python train.py --num_hidden_layers=16 --head_dim=32 --intermediate_size=128 --norm="rmsnorm" --norm_place="pre" --norm_eps=1e-05 --positions="rope" --attn_scale=0.177 --bias="none" --init_std_o=0.14 --init_std_up=0.14 --lr_head=0.00847 --max_grad_norm=1.0 --max_seq_len=512 --doc_mask=true
Each number is 200 + 40 x the weight over its row's rms, rounded and kept within 0 to 999. Layers, rows and columns count from 0. The size before them is the row's rms in percent of the matrix's.

# layer 5 attention query, 64x64, rms 0.166, rows 0-63, columns 0-63
154,160,149,254,156,268,180,188,180,244,163,225,234,228,179,176,250,186,130,156,208,194,166,247,247,209,201,146,220,153,218,253,238,253,222,120,234,159,206,188,278,208,251,235,280,160,171,180,208,201,255,148,172,183,211,140,152,234,169,143,203,198,172,132,212
073,197,154,179,206,173,202,219,185,139,183,124,221,156,191,196,245,192,299,178,171,276,139,135,243,194,179,179,119,187,222,227,92,230,172,196,243,216,169,226,216,236,214,179,233,222,176,267,210,192,150,256,171,166,209,158,167,184,180,190,189,151,209,151,122
092,276,250,165,159,170,170,222,209,179,160,233,201,253,199,238,217,229,236,254,127,238,223,164,185,195,234,260,154,188,169,129,228,177,226,283,241,195,204,145,167,176,192,199,119,214,169,200,136,231,123,211,230,167,150,201,237,243,273,177,181,181,128,224,213
083,220,190,227,220,145,200,253,187,158,214,171,153,126,198,218,169,151,245,203,148,193,191,206,212,175,175,177,149,165,212,176,112,136,170,227,178,207,195,216,186,225,240,116,187,156,259,213,185,243,129,285,179,234,151,257,197,104,214,240,237,143,241,179,207
090,222,188,171,241,208,231,204,248,190,225,139,147,154,206,239,184,262,213,215,157,201,235,232,151,215,169,139,179,231,153,126,195,207,185,233,124,213,267,222,166,229,246,180,98,177,219,204,153,250,131,219,220,216,202,260,224,135,259,279,220,207,215,249,203
099,190,257,293,195,280,141,163,118,257,226,167,243,278,217,203,243,233,217,161,268,249,217,118,226,238,202,213,165,181,232,229,232,199,234,134,207,204,210,181,179,188,183,201,247,204,143,204,209,170,200,126,212,178,191,177,190,249,165,172,231,242,254,148,172
093,262,184,167,253,181,193,210,235,155,210,204,126,163,159,195,126,213,225,270,133,213,166,178,172,223,187,265,155,256,204,141,220,157,189,292,167,204,186,207,213,253,196,213,163,155,233,178,143,274,138,250,169,227,195,253,250,183,255,222,215,185,236,224,160
090,212,204,198,150,177,231,183,259,229,271,230,209,159,184,172,199,230,126,146,199,203,168,287,98,170,241,193,174,258,194,189,259,162,139,180,180,189,200,227,276,231,141,236,267,245,184,179,237,140,233,209,214,219,287,185,240,173,201,154,225,215,216,211,174
105,242,234,162,169,237,227,198,211,244,179,247,227,237,228,202,242,173,183,163,193,211,157,208,200,211,168,217,257,220,127,244,232,184,232,147,239,152,185,175,242,224,152,216,212,270,173,189,195,181,217,147,153,226,237,127,227,250,163,114,249,289,215,309,227
102,190,184,218,190,210,190,144,148,231,293,213,223,154,319,212,227,214,145,154,292,232,241,229,188,197,272,188,212,190,230,257,196,214,189,176,181,181,213,240,260,195,224,205,266,240,258,180,165,151,284,185,203,230,249,210,149,206,140,231,196,216,225,170,211
101,205,228,248,226,147,210,148,154,161,176,216,208,303,176,194,174,166,194,221,232,138,276,275,192,169,237,148,123,155,262,182,236,180,129,175,181,235,223,204,157,237,181,197,195,272,231,164,155,199,202,265,102,208,180,225,217,189,210,250,212,184,203,212,185
091,255,165,205,243,239,215,158,225,206,251,184,288,215,185,245,190,234,279,184,179,246,231,256,201,209,168,277,134,136,185,185,228,216,221,163,142,174,184,210,198,239,164,95,165,254,215,222,226,270,231,217,225,183,237,264,169,184,210,222,222,174,121,194,209
102,209,262,231,249,200,139,184,199,160,134,205,260,236,204,174,138,204,238,182,156,293,295,212,253,263,207,210,165,157,194,243,209,202,292,181,226,210,136,142,157,233,201,185,177,181,209,233,229,251,137,150,268,246,215,191,203,245,197,196,189,215,190,193,223
112,217,204,175,207,167,247,231,196,229,291,193,203,228,211,211,201,158,241,167,175,160,166,282,203,177,169,181,210,194,264,167,216,174,99,204,207,181,336,157,218,161,241,134,198,214,200,176,314,174,231,237,133,196,210,228,204,181,197,204,215,223,226,232,216
108,178,186,244,170,204,185,233,208,204,108,165,205,247,250,197,198,180,206,202,255,175,126,169,245,226,157,189,186,209,226,204,195,259,207,139,200,186,141,160,247,140,190,182,204,107,124,200,210,260,145,82,219,231,205,250,187,268,196,188,205,161,210,152,200
082,116,160,246,172,170,182,202,211,158,172,139,234,219,118,290,179,140,172,155,220,204,238,178,197,167,207,227,236,147,182,192,190,127,227,164,173,170,220,171,162,145,215,133,216,171,208,153,200,184,189,196,150,126,143,206,200,243,113,246,177,208,199,231,139
088,211,122,107,232,140,210,213,192,172,252,209,209,187,199,221,190,254,169,189,218,206,188,207,165,225,108,172,204,257,185,179,143,147,154,172,184,196,202,185,152,302,211,189,173,290,268,212,220,200,184,194,180,253,203,207,217,241,201,204,219,236,176,292,124
136,197,199,112,240,159,214,199,216,169,279,237,140,171,199,176,168,182,250,254,227,200,228,136,162,217,116,217,212,211,185,143,164,164,147,254,187,199,204,185,136,209,177,193,112,177,251,180,193,248,138,202,206,200,208,278,222,172,230,237,217,172,233,279,146
107,159,216,263,176,270,153,182,206,264,171,233,207,238,184,252,251,238,169,137,234,197,216,213,226,193,199,267,227,214,173,212,289,195,255,132,217,132,162,194,257,215,249,222,259,212,179,179,144,176,256,137,204,175,256,168,199,257,142,146,216,228,198,169,221
091,207,193,148,214,209,175,200,239,129,196,196,136,172,212,214,112,186,215,269,169,202,166,142,210,179,216,236,161,233,208,88,143,132,199,228,165,205,160,198,150,169,213,147,137,217,232,168,163,254,125,206,208,213,164,253,231,224,257,233,217,218,149,226,252
078,239,215,182,176,164,190,212,222,189,231,148,202,191,264,221,167,245,292,199,189,281,197,138,236,248,207,163,132,207,133,193,164,152,115,219,154,256,189,166,187,235,131,218,181,180,175,142,150,217,164,197,240,206,224,160,160,228,214,182,202,292,248,244,181
081,162,220,258,175,254,191,183,220,234,157,193,199,239,209,298,251,184,125,135,113,186,121,194,182,248,212,156,193,232,220,189,228,244,242,175,206,212,215,264,256,195,161,304,246,227,156,157,245,221,209,161,251,191,180,177,172,208,179,160,238,234,221,185,214
082,169,200,186,179,177,240,184,112,150,221,231,230,203,195,190,200,331,181,232,187,129,222,189,156,217,166,173,207,226,187,115,220,128,195,204,183,265,170,214,203,196,213,158,193,212,189,154,204,262,215,243,135,228,270,227,257,249,208,191,214,222,281,257,177
099,289,223,192,278,197,232,197,243,160,175,225,141,174,214,159,153,159,281,252,166,263,211,239,169,197,134,136,207,235,159,142,172,172,173,201,197,202,228,123,188,204,208,162,124,178,248,192,180,252,132,238,254,212,174,162,223,178,151,235,194,178,182,227,224
097,211,204,144,262,174,216,264,184,119,153,218,148,242,269,187,105,173,187,240,219,236,179,154,128,209,244,141,268,182,170,196,205,278,179,223,175,188,180,196,224,224,196,209,261,246,220,170,99,239,223,200,184,192,201,175,196,244,224,221,270,170,218,218,211
084,197,146,231,206,198,257,142,186,204,249,262,268,200,171,187,163,240,165,152,188,207,269,249,224,229,151,245,167,217,259,200,210,227,199,174,194,170,261,290,179,151,219,186,192,257,324,218,247,208,176,197,165,181,250,176,190,184,131,254,231,169,173,209,223
099,249,214,206,184,248,129,229,223,181,243,171,183,190,315,180,229,150,210,231,173,213,187,105,208,212,221,141,186,197,174,178,180,242,265,212,241,273,196,216,237,194,173,220,165,141,192,204,150,155,269,207,257,135,156,236,232,250,219,211,163,138,180,198,255
089,229,142,166,201,218,235,236,204,185,234,208,189,176,186,173,153,186,208,192,262,113,209,262,198,229,143,160,203,235,113,204,205,245,97,223,156,283,184,124,263,251,164,231,229,217,172,208,165,164,204,195,223,253,240,177,197,222,243,223,229,141,143,210,233
085,245,201,182,147,272,184,226,150,211,212,153,235,191,167,92,288,217,240,181,141,191,191,213,235,213,192,166,168,263,232,182,165,198,200,222,214,247,220,108,195,255,211,187,194,148,210,192,240,201,214,179,225,266,218,161,203,143,203,239,176,209,178,151,313
104,157,224,127,127,157,204,228,211,162,225,213,135,242,245,179,280,148,239,160,197,152,150,236,196,134,203,171,231,196,220,194,190,185,124,190,225,238,188,252,224,153,261,165,184,181,238,185,238,175,199,212,163,203,160,174,282,183,165,218,120,199,218,288,174
090,195,139,242,212,130,277,178,170,215,163,210,193,227,145,203,136,273,155,210,165,187,126,181,180,208,191,153,155,161,240,213,256,182,148,172,146,258,203,172,174,242,185,175,234,224,206,157,207,165,153,220,100,239,198,197,278,246,139,209,244,219,187,234,215
096,155,214,259,165,239,153,222,184,215,200,148,168,173,204,207,218,160,240,204,193,307,231,162,270,204,224,279,152,224,191,181,176,261,236,291,192,276,197,203,206,166,154,194,248,168,171,191,234,197,236,212,248,159,142,202,139,179,241,247,154,212,274,177,188
054,143,186,222,159,256,191,255,198,177,166,177,202,253,213,168,138,146,188,129,176,180,196,235,217,193,207,154,199,281,224,238,192,235,174,214,200,117,196,189,229,206,246,205,285,256,168,186,264,178,236,139,160,290,187,171,134,174,270,185,173,235,216,169,160
070,211,220,172,193,178,215,215,157,168,115,195,187,213,132,171,162,146,265,190,227,268,189,80,121,181,140,144,175,219,177,175,206,186,229,245,184,234,221,151,221,255,228,162,268,153,165,216,187,206,186,227,157,258,200,194,176,213,196,253,170,207,194,208,110
077,268,265,188,221,198,185,229,226,234,183,209,185,223,151,314,202,185,264,226,213,178,155,156,223,212,216,193,257,165,202,122,162,161,171,225,174,130,173,216,141,174,195,149,165,217,257,136,189,244,190,174,297,187,175,267,209,237,195,221,169,246,161,240,205
098,216,183,113,193,129,243,224,212,176,212,202,213,139,257,173,189,221,230,313,167,190,212,108,227,150,147,215,171,251,150,171,159,172,212,229,190,264,236,170,152,232,225,169,156,170,198,231,148,225,158,212,156,198,154,227,165,208,206,258,204,197,220,233,122
130,269,147,222,234,161,191,259,244,142,191,188,111,198,194,187,93,196,240,273,181,216,190,176,167,203,164,154,200,194,142,139,129,175,173,220,188,217,222,165,158,222,177,182,114,180,236,204,161,242,165,223,211,160,184,243,170,221,261,246,221,178,148,214,155
118,179,249,247,172,228,151,213,177,254,173,176,231,181,167,234,277,166,186,116,260,157,228,160,193,253,213,249,164,176,265,219,167,188,199,135,194,163,163,252,226,213,256,215,245,247,178,195,236,135,248,178,213,176,251,168,233,232,139,116,208,205,230,221,262
139,240,190,151,238,149,202,230,244,122,200,227,139,175,215,190,138,169,223,267,162,193,186,202,207,204,181,219,196,183,203,106,184,210,170,274,173,237,174,166,158,230,188,195,113,172,218,164,176,285,186,263,219,211,157,299,206,142,235,254,226,202,165,229,172
099,173,203,260,225,272,157,256,242,212,273,241,247,223,187,215,221,173,215,254,204,184,238,197,147,214,139,168,192,170,248,185,167,196,187,175,190,296,217,204,206,240,122,178,218,190,186,156,226,160,232,271,170,234,159,325,235,159,189,188,177,197,163,253,185
122,184,199,224,190,206,201,225,119,218,201,181,268,176,268,278,258,164,168,141,204,169,167,198,240,249,241,251,267,177,228,275,264,241,205,154,213,138,172,216,240,125,204,297,278,213,184,214,223,181,204,213,172,218,226,162,176,182,218,181,187,216,261,201,211
170,193,204,289,159,278,238,196,201,242,168,195,235,203,240,204,293,212,165,162,187,210,235,202,216,213,233,154,217,167,194,257,196,242,213,171,226,204,213,229,289,231,195,191,292,240,180,175,196,143,278,190,160,199,261,110,164,186,183,145,233,216,227,149,238
102,175,261,167,252,165,142,188,210,203,222,245,242,202,242,210,191,175,267,261,231,181,232,164,223,139,169,258,209,161,196,160,182,254,180,242,192,204,174,251,94,190,188,220,80,222,211,192,249,253,207,190,265,174,197,225,257,208,166,244,174,173,176,252,168
133,202,264,224,267,185,158,189,187,207,174,235,231,217,165,240,135,177,295,206,197,237,204,207,171,233,189,301,190,188,245,156,230,206,246,253,197,205,95,240,133,158,211,171,125,189,210,186,194,264,179,217,212,189,219,307,233,221,197,224,177,209,176,231,182
092,264,276,174,216,173,256,205,155,231,272,181,202,231,313,189,245,217,282,189,270,228,208,180,259,197,189,221,184,239,213,160,207,178,194,196,232,144,155,224,109,204,183,170,179,181,239,255,211,227,198,226,233,214,218,206,246,215,195,240,305,240,215,197,190
078,158,192,260,147,247,186,159,145,227,185,202,202,241,232,140,224,139,172,157,163,207,170,239,189,192,254,182,169,257,240,142,175,173,228,168,228,214,207,186,268,183,153,208,237,182,194,197,170,145,283,213,222,194,182,172,216,259,158,208,218,292,226,89,143
111,264,170,175,188,136,238,216,182,129,171,136,140,238,219,223,189,132,235,175,183,227,171,196,196,209,184,124,222,299,117,206,191,269,231,194,292,252,206,222,209,206,192,229,229,148,192,226,182,213,212,190,222,160,180,193,194,241,261,198,259,178,173,136,249
088,171,235,195,245,186,211,136,171,223,192,274,194,201,164,205,242,204,242,115,175,177,201,106,251,203,207,266,158,154,179,196,225,201,227,202,265,184,189,242,159,131,143,194,195,245,177,270,246,180,173,168,225,215,244,192,244,247,129,226,203,271,214,274,171
054,231,205,85,238,221,243,193,238,164,228,183,155,167,143,153,226,224,257,181,179,210,232,223,184,251,180,165,198,284,163,207,207,164,233,206,226,222,198,113,187,229,106,211,229,171,131,203,155,248,193,189,233,206,219,205,212,225,221,268,239,157,177,265,133
084,238,190,139,183,166,195,221,252,165,211,226,211,162,131,169,183,213,264,250,224,181,220,132,193,199,109,201,175,136,216,158,197,121,215,249,170,239,218,199,190,220,211,148,69,183,236,184,173,256,145,227,222,153,178,194,192,130,222,176,215,173,197,192,142
094,180,286,215,196,227,111,197,164,239,223,226,240,244,191,273,219,209,192,158,188,85,214,257,246,223,283,251,212,194,262,239,230,256,189,174,192,145,143,242,213,174,224,260,245,194,166,180,205,213,257,181,212,201,209,170,222,205,156,147,229,234,211,160,222
120,231,231,148,239,138,198,236,204,142,167,235,181,190,168,235,165,215,249,239,200,144,168,212,220,174,154,280,244,204,264,145,211,205,136,221,178,115,109,199,96,173,242,198,161,206,190,176,195,284,156,188,214,193,192,234,208,227,184,243,225,218,151,238,188
082,217,198,154,225,311,140,190,200,265,219,204,220,221,174,247,275,191,186,163,182,179,176,233,297,199,245,270,232,115,183,192,169,199,201,249,224,136,237,171,261,194,252,180,210,232,223,145,167,161,220,173,193,155,211,151,191,220,214,138,236,212,234,157,231
083,189,210,248,178,111,221,223,258,166,220,131,220,203,197,165,186,183,127,156,179,212,172,233,168,187,158,196,243,197,206,270,281,272,139,149,242,135,225,245,210,230,171,253,146,208,192,217,246,259,182,194,186,188,183,207,192,124,203,251,126,171,159,193,236
124,179,223,204,135,176,243,150,182,238,218,248,228,219,245,220,146,194,192,226,222,160,165,176,260,172,225,218,190,159,219,237,236,227,215,125,145,94,213,205,235,229,228,184,216,194,231,184,181,239,188,128,183,149,245,125,252,221,190,134,253,262,279,253,209
089,219,128,176,234,197,217,199,231,91,225,215,157,194,184,200,143,224,198,272,115,220,194,192,258,165,158,225,211,205,222,132,194,190,214,253,185,190,247,165,112,149,172,195,146,170,224,206,135,244,162,197,180,206,127,179,177,219,252,269,195,167,215,137,206
095,303,142,182,202,159,275,209,209,183,89,190,171,157,203,195,165,192,179,271,173,231,185,218,158,255,221,155,211,191,129,177,221,167,188,243,194,188,196,147,180,206,203,154,147,142,236,173,164,249,128,249,206,214,237,224,190,234,215,194,245,135,192,253,158
099,154,214,243,214,276,160,161,186,235,170,253,259,195,187,232,211,281,239,88,171,139,200,121,230,226,225,210,186,199,200,249,256,192,217,149,202,184,202,232,157,142,196,159,214,163,164,158,201,127,197,152,194,149,183,189,226,281,173,133,195,197,211,174,205
114,260,157,213,221,109,235,204,197,204,241,137,174,139,184,219,111,180,214,248,130,165,186,262,182,209,237,171,202,183,217,185,145,187,172,192,168,240,232,154,133,214,195,203,147,167,255,209,227,185,147,180,206,157,97,253,271,223,167,228,168,171,211,233,185
104,190,171,196,216,206,132,196,241,237,211,222,235,169,268,269,171,256,241,182,170,159,206,197,223,193,219,194,223,189,124,149,175,298,223,183,144,237,239,184,207,184,171,154,255,188,129,174,150,197,269,144,154,161,178,114,155,196,188,230,254,153,225,167,166
093,248,213,236,172,234,263,223,186,234,177,146,194,219,260,198,218,233,168,284,197,235,168,232,227,250,218,196,213,265,186,205,156,234,253,218,211,162,161,121,174,246,168,242,161,246,219,277,223,165,210,178,182,208,122,105,146,210,207,217,257,233,263,156,203
079,151,181,229,234,216,193,202,234,203,203,150,259,151,190,203,187,293,234,136,222,207,178,131,222,200,231,139,184,181,241,257,258,156,194,189,205,208,251,142,196,131,236,156,232,187,214,218,149,154,141,218,267,217,196,174,184,201,154,307,114,177,210,205,205
108,264,139,271,197,230,183,213,180,199,106,113,208,243,244,237,183,186,143,157,164,159,182,224,200,253,211,162,168,150,189,223,217,263,243,209,206,229,199,171,267,167,115,282,259,169,178,225,152,219,239,215,203,165,199,228,202,254,211,169,252,167,167,197,188
079,181,212,265,194,209,113,275,176,140,219,225,236,246,258,225,220,159,263,230,205,221,183,180,242,173,213,144,267,170,159,190,242,138,215,158,193,234,226,194,229,233,188,136,211,206,203,162,178,210,152,145,205,156,183,241,223,258,267,176,175,178,289,148,147
# layer 5 attention key, 32x64, rms 0.162, rows 0-31, columns 0-63
106,138,184,189,133,262,182,131,179,243,205,187,176,165,236,231,275,215,208,174,207,206,227,172,236,213,266,176,162,145,168,262,218,279,225,157,188,182,211,221,268,190,240,217,268,135,200,142,222,167,242,212,196,177,229,129,183,196,135,155,203,192,266,132,208
092,131,267,270,166,242,182,146,227,265,239,187,279,193,196,232,194,203,110,153,244,179,212,195,199,247,233,176,192,169,183,274,225,223,205,172,211,216,184,205,232,143,182,228,270,175,191,200,256,135,252,152,216,212,159,142,142,180,164,199,168,198,231,179,276
107,255,113,160,320,144,200,251,191,152,148,210,203,197,169,169,165,189,253,214,148,247,192,213,184,197,160,186,215,223,195,146,151,203,222,236,198,201,211,117,145,246,123,113,172,192,199,247,213,233,175,204,185,170,218,237,182,225,227,258,211,210,136,222,183
083,222,222,206,242,180,188,293,197,161,233,248,89,251,177,171,153,210,254,227,194,142,139,172,169,164,257,214,172,246,236,152,234,156,202,219,195,209,214,181,168,167,208,180,178,211,224,161,276,195,165,218,201,173,157,236,225,242,167,244,243,139,201,147,108
106,222,215,191,229,142,246,255,211,162,174,219,152,194,172,193,129,159,264,218,196,247,212,224,192,189,222,176,238,145,199,141,201,152,193,297,173,259,247,172,162,187,143,137,133,199,201,207,168,241,170,277,221,211,208,258,212,158,171,282,225,153,155,251,183
111,135,223,169,202,271,182,168,218,239,212,198,244,214,221,220,281,232,178,158,261,161,209,182,247,205,161,206,207,159,257,299,210,233,226,161,267,253,131,235,239,174,193,262,239,204,179,228,238,171,257,150,190,206,196,175,221,170,122,141,190,235,175,197,263
102,213,210,196,234,176,267,248,206,162,207,233,201,201,227,199,87,139,263,205,160,212,153,218,163,176,243,204,173,179,180,138,247,194,183,211,144,175,203,176,162,246,136,150,116,176,223,213,164,222,143,245,272,146,226,232,212,240,201,224,273,126,170,196,204
093,220,217,153,222,231,208,143,161,199,137,211,180,216,160,171,248,215,230,191,207,229,227,197,211,164,206,124,179,159,211,200,246,163,178,163,217,218,221,237,178,170,194,258,237,315,228,181,200,192,227,236,238,139,255,193,173,178,197,67,258,222,267,275,188
117,186,246,225,116,196,183,188,221,222,163,219,192,224,214,132,225,206,157,151,278,234,197,165,239,166,134,197,152,248,156,287,221,163,172,215,216,192,163,256,248,231,177,286,243,211,181,173,233,156,232,99,221,237,227,128,220,210,191,172,248,180,182,223,229
095,138,241,254,140,234,184,156,213,203,234,221,222,222,215,207,308,256,155,192,195,199,197,179,244,216,255,165,257,206,266,285,243,222,187,151,253,185,194,225,249,220,240,236,264,207,169,169,222,166,218,139,217,196,203,133,211,180,181,163,125,244,258,164,198
103,99,131,180,228,223,156,165,208,119,208,221,185,165,168,301,180,226,188,211,215,193,186,214,206,194,202,207,248,308,206,180,159,244,236,159,165,160,205,243,105,234,246,201,179,186,164,227,188,267,193,204,234,181,130,250,220,166,208,207,179,149,187,176,173
090,266,268,201,237,222,261,170,237,138,238,182,182,151,159,205,158,220,192,155,280,144,198,177,177,183,220,213,256,196,215,203,175,141,151,202,205,253,203,312,229,132,230,258,184,176,207,225,177,215,191,151,200,260,165,228,184,154,150,213,219,138,201,159,259
102,153,225,202,198,212,150,170,277,176,141,262,165,183,170,253,159,216,103,266,198,173,245,160,182,242,214,150,223,247,174,229,202,195,264,152,208,191,167,192,230,224,208,249,214,208,118,192,178,198,212,205,185,297,188,148,238,220,215,189,264,207,138,170,130
081,133,264,208,234,189,239,136,187,184,230,272,172,166,251,143,217,147,149,216,182,244,195,240,142,244,243,205,199,178,262,164,205,220,215,238,199,215,184,182,210,221,211,129,209,211,184,177,227,152,162,202,231,251,171,256,118,136,230,265,223,156,158,114,220
100,194,176,318,216,221,224,255,161,170,270,189,210,172,243,275,181,188,169,168,162,215,170,238,152,263,217,211,235,222,266,193,201,257,231,232,94,188,158,230,212,138,170,247,244,173,220,238,161,167,192,240,154,239,227,167,179,208,182,225,131,162,214,205,211
109,218,197,146,174,175,218,183,226,114,138,252,230,231,234,166,178,258,241,179,223,263,218,204,279,216,136,227,176,227,218,201,187,165,166,227,267,225,182,180,156,168,148,170,168,241,195,224,220,219,190,163,226,234,138,280,179,122,240,211,253,170,103,181,203
118,171,144,210,177,260,189,204,191,256,175,216,256,134,201,214,224,190,172,150,245,227,195,216,193,208,238,158,189,148,186,252,244,270,252,109,248,186,199,193,261,219,189,215,285,145,181,148,231,144,266,153,197,169,227,183,180,207,205,116,222,181,221,120,182
105,262,209,195,291,132,171,196,221,165,155,214,185,197,186,175,125,199,255,231,213,179,177,228,222,184,184,235,208,218,243,154,195,153,243,229,184,243,177,211,119,219,230,207,144,304,235,241,211,242,169,212,187,148,172,247,259,199,242,226,270,134,242,224,147
099,252,166,164,158,257,116,223,231,208,176,162,212,227,259,220,261,284,172,145,191,161,216,147,256,192,219,179,195,145,183,238,233,216,242,111,224,181,231,190,254,227,201,192,232,202,177,176,228,151,238,156,244,179,274,133,182,210,180,180,186,202,272,136,181
101,226,182,155,258,156,182,250,270,167,110,216,175,181,173,177,124,226,273,235,148,221,139,238,164,160,177,223,181,162,163,144,194,177,200,230,211,171,197,203,131,238,141,157,170,225,223,235,219,250,179,268,183,215,194,205,210,194,255,240,222,142,156,252,138
090,201,188,180,265,124,195,191,134,163,198,241,257,170,226,293,162,191,230,184,135,174,224,130,205,267,143,182,211,197,147,200,190,257,114,201,197,191,262,237,205,241,186,132,205,207,220,246,214,252,195,227,234,195,190,229,157,227,195,237,146,169,157,257,253
093,181,228,196,160,232,171,154,291,251,136,126,225,201,280,179,217,202,198,219,227,253,194,231,209,162,203,250,205,239,217,245,194,200,177,168,181,192,186,237,248,145,174,277,285,220,186,189,212,154,283,151,207,187,225,150,253,244,194,117,158,205,239,164,208
093,150,161,218,185,196,117,182,154,230,240,245,213,126,152,180,133,212,241,189,232,192,227,134,243,206,180,219,262,163,235,204,270,176,149,271,150,205,215,177,191,284,235,205,221,152,218,236,209,166,140,218,262,219,181,235,182,194,122,188,164,202,214,128,223
119,250,169,148,272,154,258,267,167,173,170,176,208,196,173,249,110,161,258,233,209,190,193,210,165,224,222,193,171,219,179,108,244,177,155,237,149,168,223,190,148,250,181,125,151,179,210,210,169,274,155,251,194,177,209,202,177,186,243,269,206,216,211,242,161
116,209,177,172,225,191,254,231,189,154,118,143,120,214,186,203,130,165,228,221,173,200,211,159,234,247,221,177,211,202,191,196,222,258,205,278,133,171,235,173,144,165,199,124,148,222,210,259,141,273,103,204,223,144,217,212,219,220,189,173,250,236,186,231,200
103,226,248,127,267,165,212,181,226,172,199,216,132,201,189,171,167,202,215,250,210,239,170,205,199,178,233,230,189,253,245,142,168,199,183,242,183,219,226,144,201,219,256,178,154,207,207,151,165,297,162,154,179,192,142,214,267,164,289,211,239,293,178,234,145
088,186,194,259,160,206,204,198,206,211,179,170,179,256,96,205,167,202,192,157,187,254,214,207,262,237,204,251,205,198,108,193,237,152,245,241,200,247,274,251,239,217,147,267,228,130,171,127,168,189,246,244,282,195,256,171,186,202,167,193,199,211,233,164,213
100,195,203,214,217,223,208,237,189,181,114,168,216,221,142,236,246,261,171,179,226,258,257,210,166,233,237,177,198,189,208,208,236,258,231,213,163,166,214,229,227,291,212,225,279,176,236,105,165,224,239,185,184,179,289,187,214,172,270,178,248,240,278,185,235
091,145,141,211,241,234,187,188,225,214,166,249,210,172,204,208,284,116,125,186,159,203,160,252,162,225,262,164,239,142,184,224,219,251,212,121,229,163,160,151,196,128,209,161,250,134,156,169,182,189,182,207,160,223,286,192,191,259,189,196,200,212,174,168,178
090,177,233,232,192,209,229,232,216,138,226,152,190,124,218,167,143,232,160,226,261,206,200,258,112,174,225,153,255,306,150,188,220,176,235,206,169,223,227,240,197,174,227,201,227,267,134,168,247,226,257,217,205,259,178,249,158,180,257,231,191,233,149,191,179
097,202,205,153,190,272,229,210,194,200,170,222,163,225,234,191,184,92,162,226,188,207,171,156,209,172,198,139,233,199,242,179,250,271,211,268,170,220,185,129,259,101,165,243,220,213,192,199,119,234,219,156,225,148,157,189,196,156,237,174,173,191,244,160,133
086,139,214,256,200,219,204,200,234,257,234,240,285,163,167,245,179,198,173,159,156,183,219,221,138,221,153,158,231,190,231,236,202,220,158,167,218,228,245,190,255,196,204,196,174,216,102,134,202,173,246,150,205,184,145,174,189,205,130,81,228,189,206,160,145
# layer 5 attention value, 32x64, rms 0.133, rows 0-4, columns 0-63
082,219,209,257,250,211,145,180,139,169,209,192,245,185,172,143,222,180,224,157,213,169,215,221,122,185,253,175,242,130,233,134,240,196,173,232,184,317,222,217,214,122,221,195,155,252,188,155,188,249,171,193,211,142,193,165,189,275,173,186,154,222,229,132,200
088,150,191,226,215,185,193,216,237,143,180,216,227,227,271,165,184,255,235,213,198,247,235,213,248,245,235,243,197,208,175,208,74,212,191,156,248,139,271,163,232,193,245,215,154,185,225,219,236,233,165,219,209,198,196,243,116,196,143,176,181,302,140,173,215
096,198,240,221,164,159,192,219,195,168,229,178,198,83,194,136,202,182,318,217,183,182,244,258,195,144,152,200,186,249,152,235,199,218,209,140,238,185,251,247,197,211,154,185,229,179,189,196,191,234,174,219,138,183,239,239,228,195,158,213,98,192,164,143,145
108,180,283,166,144,208,220,178,105,176,208,177,201,198,176,242,155,189,200,139,219,157,207,269,155,187,191,214,280,173,215,253,184,177,178,238,208,221,266,204,205,180,233,251,140,151,305,161,157,219,284,203,225,182,179,152,235,220,223,153,200,237,248,209,211
096,183,234,222,250,226,250,190,241,249,238,221,262,184,168,167,165,191,235,217,165,185,244,178,124,263,146,205,265,226,131,239,187,287,272,246,202,214,199,219,198,186,200,251,211,200,204,231,179,180,97,205,119,176,224,262,142,157,206,231,221,218,166,174,176
# layer 5 attention output (transposed), 64x64, rms 0.138, rows 0-3,32-35, columns 0-63
084,253,158,172,279,210,218,182,138,242,147,182,239,184,208,228,194,217,242,220,202,130,216,89,181,221,272,169,167,220,205,223,226,217,217,251,147,189,172,205,207,146,176,219,248,228,174,139,176,271,210,185,158,242,191,161,264,210,155,131,229,236,283,202,208
084,184,232,204,207,200,196,194,240,196,217,164,187,249,220,204,178,166,174,200,149,207,138,99,192,196,222,152,217,134,128,187,152,229,222,207,148,210,215,285,201,239,170,226,182,169,157,185,221,252,115,172,176,217,128,162,165,144,176,207,237,277,227,95,197
096,254,161,210,235,154,213,270,205,266,230,220,227,192,209,252,250,263,180,238,261,170,177,200,148,211,192,213,180,231,229,232,137,174,228,190,246,216,210,119,293,224,226,289,156,140,182,234,220,211,187,213,238,175,227,274,184,229,264,250,222,211,221,168,244
118,236,195,191,197,166,182,215,214,209,163,229,161,268,241,190,268,152,295,201,193,234,204,224,190,228,196,259,182,161,234,206,109,117,189,191,210,197,185,175,156,154,190,221,267,125,196,231,274,250,158,176,221,235,220,260,136,190,142,206,247,233,150,193,152
102,212,229,143,194,249,232,223,177,239,206,275,203,213,172,248,212,189,236,177,217,176,168,170,235,232,97,202,249,202,216,183,190,175,214,151,184,213,211,218,182,170,224,184,292,151,279,163,158,185,219,241,171,166,222,131,223,190,107,210,304,130,184,232,196
116,184,207,198,176,239,222,202,230,142,226,154,140,303,190,156,196,213,176,113,169,271,260,302,200,192,204,179,146,176,226,232,311,226,225,186,202,227,161,177,252,228,183,212,210,239,206,226,178,243,202,235,230,259,178,167,212,211,224,230,187,192,136,223,257
094,257,185,232,219,236,204,179,190,161,166,165,215,205,249,194,282,194,149,185,198,126,218,255,195,185,144,158,233,230,266,236,184,171,159,210,168,255,260,177,236,174,171,248,194,175,162,224,178,178,142,160,234,215,244,218,282,173,299,156,216,236,245,119,184
075,239,186,183,164,106,222,214,179,237,227,242,167,269,188,217,201,214,234,233,195,173,150,186,151,240,221,148,232,232,222,248,229,220,211,160,207,271,138,277,171,204,234,151,242,115,183,224,202,188,244,212,225,157,136,220,245,258,140,122,205,178,238,216,249